Each number is 50 + 10 x the weight over its row's rms, rounded and kept within 0 to 99. Layers, rows and columns count from 0. The size before them is the row's rms in percent of the matrix's.

# q: layer 8 attention query, 192x192, rms 0.077, rows 0-24, columns 128-191
# k: layer 8 attention key, 192x192, rms 0.077, rows 0-23, columns 128-191
q0 114:51 50 56 56 42 45 57 54 58 44 53 39 48 43 45 45 45 51 59 56 46 43 44 41 54 64 59 25 61 37 47 50 46 51 72 52 42 61 46 52 45 41 38 60 43 48 42 42 41 36 32 45 43 45 54 38 45 53 51 56 57 63 59 44
k0 113:45 57 41 56 58 41 60 44 47 51 50 39 51 45 53 46 50 46 53 68 53 52 50 38 48 57 81 44 55 39 51 54 49 34 55 50 45 47 60 51 55 27 52 43 50 60 22 44 47 44 49 56 66 52 47 55 37 47 48 69 48 44 40 47
q1 116:48 25 35 46 45 59 51 66 42 66 55 56 48 49 58 39 32 56 49 51 53 19 62 48 55 28 39 54 50 53 45 45 46 43 47 50 55 52 51 46 39 64 59 50 54 57 48 50 54 47 59 49 60 58 63 46 53 57 26 50 32 52 68 52
k1 115:30 44 49 51 52 52 54 79 61 43 42 72 56 65 51 45 49 60 36 53 65 36 45 47 45 42 34 44 66 52 47 44 53 59 45 32 58 47 46 50 32 46 65 42 70 57 59 36 42 43 50 47 50 45 61 42 67 58 19 53 72 59 56 52
q2 104:53 56 74 43 60 62 47 58 21 43 59 57 40 46 61 56 65 41 47 45 49 38 55 64 55 64 42 70 48 34 54 40 45 57 50 59 50 44 54 37 59 46 33 55 58 40 49 52 64 64 48 58 60 36 39 70 48 59 39 42 23 36 45 42
k2 101:64 62 63 54 62 66 57 67 58 46 62 60 29 48 53 56 36 40 40 49 51 35 47 67 49 61 50 67 57 47 51 22 28 49 40 54 55 44 58 47 50 46 52 56 53 49 39 50 64 47 48 31 52 50 56 70 56 55 35 35 41 55 54 41
q3 089:53 65 65 45 74 57 57 59 44 50 54 59 41 70 43 57 47 59 33 35 47 42 55 58 51 52 59 39 38 54 40 56 54 42 43 50 41 62 47 47 51 52 35 51 49 40 49 42 50 52 45 47 60 49 60 47 58 43 46 38 37 45 52 55
k3 096:32 29 56 50 57 47 54 54 50 52 28 65 41 51 45 55 58 51 39 54 31 32 37 50 47 53 37 51 44 63 54 55 43 44 50 52 63 44 55 50 49 59 48 51 46 53 69 34 57 42 50 62 76 47 56 46 55 34 48 40 42 38 50 55
q4 101:55 41 71 42 59 56 50 34 55 47 48 65 45 49 52 42 51 49 33 43 45 40 48 48 61 55 55 59 71 51 49 52 56 50 54 55 41 49 45 36 46 45 31 35 39 63 48 55 57 63 66 44 46 50 63 77 37 47 62 46 50 54 65 57
k4 105:55 30 47 54 47 49 65 56 41 49 52 66 50 52 50 41 51 54 43 38 50 51 42 54 63 33 49 60 49 64 39 50 60 48 63 54 60 53 50 52 53 45 61 41 49 65 54 56 54 63 42 32 25 43 46 46 54 58 44 43 33 46 42 52
q5 128:41 54 41 66 41 62 65 59 54 51 42 63 61 44 46 38 35 34 45 50 49 45 40 40 54 45 67 28 63 42 46 44 59 63 56 60 42 52 38 52 35 57 42 52 52 34 55 45 74 48 59 59 56 53 35 36 49 52 57 63 40 49 52 49
k5 126:55 49 33 45 62 43 47 55 57 47 56 44 55 50 57 52 45 50 47 39 40 55 47 41 64 53 48 50 62 47 63 53 52 49 45 59 57 65 34 60 55 46 34 61 61 72 65 57 43 55 44 77 55 50 42 60 58 63 51 55 36 34 49 47
q6 113:54 52 55 66 49 53 56 33 50 60 52 44 57 43 46 52 58 53 71 56 51 48 50 60 47 52 54 62 54 47 55 52 51 71 38 51 43 44 44 57 66 46 61 68 35 26 54 53 46 54 44 52 54 38 44 48 59 47 55 43 56 46 51 61
k6 109:60 50 46 55 36 52 42 40 46 71 52 38 68 35 53 55 59 49 53 61 48 58 70 58 67 56 49 44 48 47 55 49 53 61 42 58 47 49 58 61 56 69 38 52 49 34 36 59 61 60 42 43 54 52 58 45 43 66 63 45 39 47 60 55
q7 096:52 60 36 45 34 51 48 31 41 41 58 48 46 56 53 67 49 44 45 52 41 59 39 46 37 56 71 45 54 54 22 35 55 37 19 60 38 45 62 52 53 58 43 35 50 28 59 36 46 45 54 55 34 40 49 69 32 35 45 50 54 45 43 59
k7 101:30 48 48 48 49 50 43 37 40 51 44 49 44 46 78 49 62 41 49 44 35 28 67 51 53 65 59 45 41 63 41 57 62 40 39 67 55 45 61 48 56 65 45 50 44 40 52 45 45 49 43 60 41 46 47 42 37 35 57 49 47 39 58 59
q8 100:36 38 38 55 58 37 46 33 45 49 57 71 48 49 54 57 41 40 60 52 34 49 44 45 59 51 66 57 53 18 43 45 61 46 60 54 22 54 61 48 49 50 59 64 44 55 54 49 40 51 57 45 50 49 65 54 49 56 58 55 56 48 42 46
k8 096:69 53 38 54 47 50 57 35 55 47 50 61 70 46 48 54 34 41 61 56 45 35 59 62 34 53 69 48 31 49 31 51 68 56 55 56 42 33 44 54 36 47 66 38 46 45 43 38 44 60 51 46 53 57 50 40 42 43 53 45 43 66 40 56
q9 120:51 41 54 61 45 61 57 51 64 49 54 56 34 59 59 54 39 75 48 55 47 43 43 43 45 58 57 61 63 68 64 46 61 39 55 56 41 40 45 39 50 53 42 64 53 25 62 73 49 59 48 67 65 35 24 59 51 48 49 52 45 34 69 55
k9 117:53 71 58 57 47 56 49 56 51 58 52 62 60 52 48 64 49 51 48 66 29 36 49 40 77 71 58 55 49 75 54 48 54 40 59 48 64 47 64 46 48 34 46 44 39 34 52 55 54 44 39 48 50 39 47 52 65 53 37 47 34 43 50 50
q10 103:49 58 64 64 33 51 62 55 44 44 46 52 59 38 42 62 52 41 53 58 44 58 45 46 59 60 49 41 61 55 60 62 46 64 53 69 41 35 48 57 48 44 54 49 57 50 41 43 66 59 40 47 45 45 39 60 53 53 24 48 57 51 59 57
k10 100:51 46 52 33 50 52 43 40 44 54 49 39 45 54 63 55 44 53 50 64 31 56 49 41 40 58 58 42 49 45 67 37 43 59 38 71 56 53 50 47 64 34 53 63 18 48 44 50 68 63 30 54 41 53 55 58 44 51 63 41 30 50 75 59
q11 109:53 50 47 43 50 60 51 53 60 48 49 53 58 36 49 63 49 46 29 37 61 41 37 39 28 26 66 40 56 33 26 63 39 43 61 54 48 52 45 55 68 52 41 60 70 52 48 58 44 61 51 56 57 34 48 62 48 51 54 58 35 60 41 46
k11 109:51 53 57 33 55 44 51 49 51 62 54 58 50 47 42 56 55 37 44 54 51 27 56 26 31 33 53 61 36 55 40 46 43 54 67 31 41 48 60 50 67 42 57 48 53 44 39 61 47 56 37 43 47 42 38 59 56 48 45 73 49 57 59 48
q12 104:48 44 51 55 56 58 46 58 58 53 59 58 39 55 43 52 31 67 48 41 57 42 39 68 56 59 47 50 58 63 67 57 26 50 48 60 50 43 56 53 62 52 38 48 42 41 43 67 63 56 26 58 77 26 32 43 33 35 50 59 63 57 62 50
k12 101:54 58 53 44 43 69 46 40 41 50 56 63 54 50 34 49 37 59 47 72 42 52 62 61 47 61 40 54 54 67 47 36 35 50 76 40 59 50 49 52 61 32 66 31 32 44 36 40 42 34 44 53 42 51 37 59 43 34 31 59 50 66 54 47
q13 108:42 62 52 51 43 56 47 52 61 50 35 44 47 48 40 40 53 43 43 57 42 39 44 45 49 49 35 32 57 46 34 58 49 52 50 43 49 51 50 64 41 49 55 34 54 54 38 43 39 43 42 32 52 33 70 53 40 51 33 52 63 44 68 40
k13 105:49 50 45 49 52 53 43 60 58 54 33 42 50 55 56 52 52 69 49 48 66 71 40 57 48 43 51 48 42 44 29 37 50 46 53 45 46 56 56 45 52 33 49 40 57 47 26 43 49 32 49 44 50 45 38 55 44 50 47 87 44 31 49 47
q14 096:61 54 60 59 43 31 44 49 43 62 52 57 47 38 36 41 46 60 52 47 64 56 62 73 59 34 55 47 41 58 31 42 53 50 42 50 52 45 44 55 62 52 42 60 46 46 50 44 48 59 41 51 48 48 66 47 49 61 41 48 51 58 68 45
k14 098:45 51 54 30 51 40 48 43 43 61 40 63 58 57 65 55 44 46 42 42 65 56 63 53 48 66 55 50 46 55 36 55 30 52 58 36 37 53 60 42 57 67 59 48 38 51 55 51 47 46 44 38 49 39 46 55 41 50 62 51 54 53 72 61
q15 112:59 38 55 53 29 35 55 48 56 44 51 67 41 59 39 49 45 51 44 47 45 32 45 48 67 41 65 39 50 66 61 66 54 47 48 57 64 57 53 65 48 38 56 34 54 47 48 47 48 55 50 65 66 61 41 46 66 47 38 41 50 57 55 34
k15 111:51 47 58 44 25 53 61 48 49 56 44 57 55 53 52 52 56 54 50 56 32 58 48 40 51 50 61 43 39 55 44 51 59 43 48 52 55 49 46 44 50 49 61 40 37 45 46 42 58 60 51 36 40 48 27 38 49 43 33 48 42 55 42 49
q16 100:43 53 60 41 57 50 46 38 57 43 44 46 51 45 48 56 44 25 36 54 49 57 34 46 63 68 44 58 56 31 46 37 44 52 61 40 36 58 62 59 41 48 46 48 41 46 45 43 46 49 43 41 52 42 59 47 48 51 83 62 59 38 58 43
k16 101:56 54 47 47 63 66 53 49 40 31 59 51 50 50 29 48 36 68 58 47 60 57 27 59 49 51 43 51 46 40 54 43 56 40 55 47 66 48 49 54 42 45 53 37 41 40 41 44 35 42 50 59 58 55 48 44 49 43 64 45 47 68 39 33
q17 100:41 46 38 51 55 64 57 56 49 57 48 50 52 56 58 60 54 32 61 56 44 38 42 44 50 49 41 48 57 49 58 43 47 55 61 38 44 52 58 64 35 55 67 38 55 46 50 48 72 53 46 49 38 50 33 37 52 43 54 57 54 56 48 33
k17 107:54 49 60 53 45 40 66 59 45 40 40 13 49 56 52 42 57 51 57 71 48 37 60 49 66 41 32 38 48 46 58 50 58 52 36 60 48 46 44 55 39 62 35 51 70 47 40 49 50 55 47 59 51 64 44 34 33 65 50 57 49 58 39 35
q18 103:54 58 60 54 43 38 47 70 44 45 42 46 51 64 51 42 40 53 56 62 38 58 58 45 50 44 42 67 57 52 49 58 47 63 54 52 58 42 62 36 47 42 45 30 44 48 47 50 63 58 36 41 25 54 78 37 40 54 29 62 29 49 56 67
k18 102:54 56 48 50 53 41 38 54 45 40 42 50 51 58 65 54 45 49 46 69 63 46 59 56 50 64 55 62 50 65 42 36 41 50 67 52 48 46 53 51 50 27 48 45 46 58 49 54 59 43 43 41 35 65 55 56 44 54 46 53 54 50 65 58
q19 112:48 58 46 49 51 56 49 69 53 70 71 37 40 53 49 27 41 59 52 60 58 50 32 40 61 46 37 53 39 52 58 56 41 65 71 57 58 47 49 45 53 63 54 54 56 45 49 46 52 35 48 72 72 49 64 53 55 67 57 60 41 56 71 50
k19 111:55 68 53 43 65 51 57 49 57 56 58 55 50 44 50 56 51 54 47 59 72 66 44 69 50 41 43 65 60 53 51 45 35 38 54 29 50 51 51 43 44 50 50 51 42 54 35 51 51 49 52 52 61 35 57 56 63 71 43 58 68 46 62 36
q20 109:44 44 57 44 63 55 58 52 37 44 67 37 47 51 58 55 54 31 55 51 35 57 43 42 45 45 43 34 49 52 46 44 50 39 58 54 44 39 57 56 49 63 38 39 56 64 54 24 44 44 51 52 35 50 64 59 29 42 49 59 39 51 43 39
k20 109:47 54 51 46 56 52 67 42 44 43 52 34 36 49 71 34 68 31 48 56 46 42 66 46 48 41 68 44 52 50 56 52 52 53 47 58 52 48 44 52 52 67 64 57 55 57 47 46 44 62 34 48 40 56 54 43 21 58 41 49 35 53 51 36
q21 102:52 65 41 36 43 34 43 59 66 46 41 30 44 66 49 52 72 56 39 55 51 37 39 47 37 46 59 46 37 58 45 55 40 51 65 50 66 56 47 49 47 38 60 45 46 58 46 38 24 36 61 58 51 50 43 47 48 22 55 49 41 56 43 43
k21 103:39 53 71 52 48 37 50 42 48 54 48 45 48 34 43 45 75 58 56 49 45 56 33 56 24 52 63 50 42 47 52 51 53 31 67 60 39 53 54 51 40 45 42 60 56 41 37 46 47 40 50 34 55 35 55 52 47 31 39 59 59 51 54 37
q22 105:58 43 36 45 42 66 46 48 54 48 54 41 61 60 36 50 37 50 41 58 61 58 47 39 39 65 70 45 38 50 65 45 44 39 44 51 69 51 55 42 58 45 25 48 75 38 36 62 49 44 56 57 59 42 33 44 62 53 42 57 47 48 57 56
k22 103:44 46 45 56 61 58 59 57 65 43 58 56 65 45 68 49 51 55 53 58 47 46 46 23 46 59 49 53 44 53 70 62 58 65 58 44 52 51 45 52 47 33 47 38 54 53 34 59 43 36 62 54 57 34 51 55 59 44 27 59 57 38 77 61
q23 106:56 59 53 35 51 50 31 57 31 59 56 17 64 54 52 54 63 49 36 64 44 48 38 28 57 72 52 54 41 45 53 37 51 58 50 39 48 38 54 38 56 47 61 55 59 35 40 50 38 59 56 57 66 45 59 54 57 43 57 47 51 55 51 57
k23 104:41 51 59 53 59 57 48 66 55 59 50 41 58 37 63 57 46 56 44 46 58 44 32 57 54 45 48 21 38 57 60 61 45 45 50 44 53 47 56 52 62 57 42 55 52 46 34 54 58 52 46 30 67 35 59 47 73 37 52 25 61 61 59 46
q24 096:43 48 42 53 49 44 44 48 67 61 64 58 33 53 24 52 47 44 45 30 42 43 43 41 72 47 49 44 41 52 51 51 34 42 61 42 40 47 49 61 57 63 51 56 60 48 52 50 39 57 49 58 64 56 52 44 62 48 75 33 56 62 55 43